{"n_layer": 18, "d_model": 128, "n_head": 4, "n_kv_head": 1, "head_dim": 32, "d_mlp": 512, "vocab_size": 888, "activation": "gelu", "norm": "layernorm", "norm_place": "pre", "norm_eps": 1e-05, "positions": "rope", "rope_base": 10000.0, "rope_fraction": 0.25, "qk_norm": true, "attn_scale": 0.177, "bias": "none", "tie_embeddings": true, "parallel_block": true, "init": "normal", "init_std_qkv": 0.0452, "init_std_o": 0.0452, "init_std_up": 0.0452, "init_std_down": 0.0, "optimizer": "soap_variant", "lr": 0.0129, "beta1": 0.95, "beta2": 0.99, "weight_decay": 0.04, "lr_head": 0.00861, "grad_clip": 1.0, "warmup_steps": 48, "schedule": "wsd", "decay_fraction": 1.0, "decay_shape": "linear", "final_lr_fraction": 0.0, "batch_tokens": 32768, "seq_len": 256, "doc_mask": true, "train_tokens": 93350000, "steps": 2849, "dataset": "wikipedia_en"}
Each number is 128 + 24 x the weight over its row's rms, rounded and kept within 0 to 255. Layers, rows and columns count from 0. Numbers have three digits each. The size before them is the row's rms in percent of the matrix's.

# layer 11 MLP up, 512x128, rms 0.309, rows 150-160, columns 0-127
116:119113152092166132102108083114114121152132092096129112100130109106132113156144122127120112161120170179134152139096131106109146095132083120097125090136133191091171101102155122155108156113145097143080118106128119110074118091131152144126120163150124146160130150113139143150127143168185117120135123160137128162158098104138140134136110077154095123111141166096121123157116127117133150133132
092:143103149113147109123127149133123116148165138171128156135131120111105063142111120142121091108119081148122111136132137125150154137097140142158144097083147129133162107120078085095172137118107140116098146107101115178104070106166133126135157165132104114120151096117122120139086163116152090158108119129156160131140172117117124169139131143140128165074118132103146148142125134150137178144143
095:114157151116143139109119078156132154145110109150117128150154107109145150108163175165139086139142104135122125174171096153128120116129127102118155124146063145110156108133107116131114117123136154155135135142117168169133128130087107125130108115133104110116150130113071111075131102147124124107178109143111148112092156106154161142107100099142193165147126084137152168142106119108137127104126
105:123103137166124146138110187112129088116127128138087135116130144121105134112146086109116129121120125105165166109124117138139149102128173134144112130104110138106178061108109077137151164115108136131063106105146129099134151111131112156088158108115146127140151139107173113117119120109156138104127146135165117098099147072098149110074135123114136114165123166112148139169158147114103121148126
104:108101165114126135118154178138145146112132165138106128110154175125170149159152131116140155090140127128163142167114077175120141124178176144145100120113192141139134135149183141085100095137137133138138071108165130157117113103108125144098138107130138118079141128102118119106145143154130130108145129131115147128128090141139083094118131081090134115137160131117129119127105126121118169114125
100:138119131129129124116130153067153096133099102153166097105146123108138110086088133114162126176139126155129086124144140120172133146131102159133131124117129105164133125098118157141111154151166162087117117133110173121143150146105123123117060149134102122142114122138151099119119154161132135130126103119122121091132088114155115163151156178105140123127156115103145160070163152101109169088121
095:156140104148178117155120152118086102088156096166114107115138097165127105134115119113144133094118133099142131125202159124146115117160114127096112134093150085095091146103133124138151139158150134097122111114131114125133110103120174138113158130106090158110131094108144144113103097100132109127125135132157159111097129154148176113080150149097156149183147111152128136131150129146153156086116
101:119155129136105145076124127131144131116160150086126156133116151134148140133132099098118143089151164142144118114142153125124140135106160134102147090107092082154134124126134116113156105104139119138123087070167097127086147128128134100131133105110119120171182138096132120129153162171088085140134095100149128119097094090134114120136098105145142123100192153156131126144168097128138164085132
105:115068147160135137151145138156112110131084173107098127138164108115116130121103120145120120167116090146121079120124103134141093122086112099162136119124120129129147103122118071161158112142161121123110098121123122118088104144136134151158171128166163132115138124133147133177076121106145104156103102114155158176122155130098131154122136110089122120077153106142142145127121072138119150125094
103:151155158153072130131108121146175148114152131165084126109139142105138091118150137096084148152120116137088140122111115151114156086160108161113122115136119125155125129143145150111164124078159114140141141125149123145100107140134132130125147142116067149107127133118129094086126081159109156112132109160135172128099115106108154111151090126157185102141115128123154124135174146101126192113136
088:128115107128147113114101141160121108101128159090141111145157146105168165169150121155073129086110127152085133090125146158135144134181113144106114110127167131109141109118132148067112128132098124133137089110125122061133176103110110104178120169116119162151141134079127113138110137142170119074160122096135128134127114109136155129163124107158143151109107119144125112143141126110131166135115
# layer 11 MLP down (transposed), 512x128, rms 0.325, rows 150-160, columns 0-127
103:169142137153144161097149123128148147170115132123135105128133119131066132135126126167074141112116103140119140161121124145149115151119121165133121138153143133168115079117106072150162096149114122151142114137139088129126126124170150134152095112132111118148109123100142147136170133127122124133127156171091118102155131160095117093092165102116077070144092149093102147158132154111157120089115
101:135131133175150115130110169156143126113150133124134112121140182116110141133116137101135097095147143136119070124135125091125122134120143115188125115122144061100124148139151114168171180109127162121118162129064149154130103094118136096155112151129105118144114153140145092135159119085098114085094130155118117135084091118123130112128102133123087132151135170104110105130129140128164105098142
095:140140115140116160116110117116157128122160137061159110156127170125138117186083149136154120154141126116122144107157072094139124144157096158107105160161144174110135157065143133107106157179116163159108106115113110133136127146151117121129096124167160115140125110161117131144135129167142114120103145140142117138128121094138147140134158151147072138164125183117113123144119140092106138140147
102:133111143121145122088145183152132107132152129135128099181137131091145123145127118110138135126131069109115148107113114169134107141112103138143114104117152175128145131129164123142085147105135157083068146077136124109115104131142116158157148162080104111129126127132163135095126157102144141130106104107067094144116111116141108155144091061156114096136146146141142133140167164118149123142130
101:103119144130105130142120176111146153103189132121138151133137146097089126135097147090117101146148081098110125128136154129129149151113133096136158186120099155100152138106140081114152170137114094158129134122118105102114154138149145107139116139137110127163080153157131131120110110123103116136086156136122143110128093090131140160169116104105085113129120159125143166088165160122117064152136
101:122136151137150117121154162112113131106120099123104152121152114165177114110120129133132121123089107115114122137095093113091108115149125071123093093166141146141129097102151129136115116115115133144165146155124114145144193115135149108132170125110119129134119113143176119061136143104111110088156137149115122138114159122134171127098147148160091093138145105134130132127130120132158183194069
098:122127087158104177150114122116117132116117137146149168152105160120132103108189098078130121153135096131096105106128151113111083145120154137124139180151166185161150121093119108120086095148129147116103104106170095095109130119143164130124137107107125150159150134127104145148088159142121142115108116134112126080149126090152128138119135139102117121146145094122118110119183132143155092142166
101:119121102151090132136145109131134125119082129128136135109129099137129096175119136168089088137142113142114139150148108120076087100181157115154102131101132125144095082135137153168157144118158150122124088099107134118149134147096103175093164103160131119130129135130124152127110100110149116136164130172130085145088108078129148145106142118135140143179168128103126132130153118129139158137185
095:141157134147086094155119141107121127134167137148107124087106184143110143125092096146147112147130114056122092151135133106173119152120157095148145112146101130133104150096110103153136175126139168123093160136081104086124088096152167132147133126195096116174097158139119140125124129118110143125127108105127133122097101115134141144121106135149119115139133167104102126123103164118150123110150
107:114106119103135116133137163123094074086114148136128108063104117121135083131131121111137125145140115164117166151147110120107150136124106119137120136141133125108128150156161149141093172154095111107108145142110179152140130088124092121138089125176148117134119079111160139126147102143102090086138138141168115152116106132116094142098053138098121138114146154092152138087129117089135113123114
091:111105106104118136172165116074117153170100097144167141108126143131075108144109160155123139133130104177153110143116153117092159155113097098123151143128120095124134089168127134163125133118134136138078132098119139147139114133126140106090154115211151131094083107112103128097132122125102110149135117154122136125111113108124107135121127088094144111139148110131156154141136102118127092100187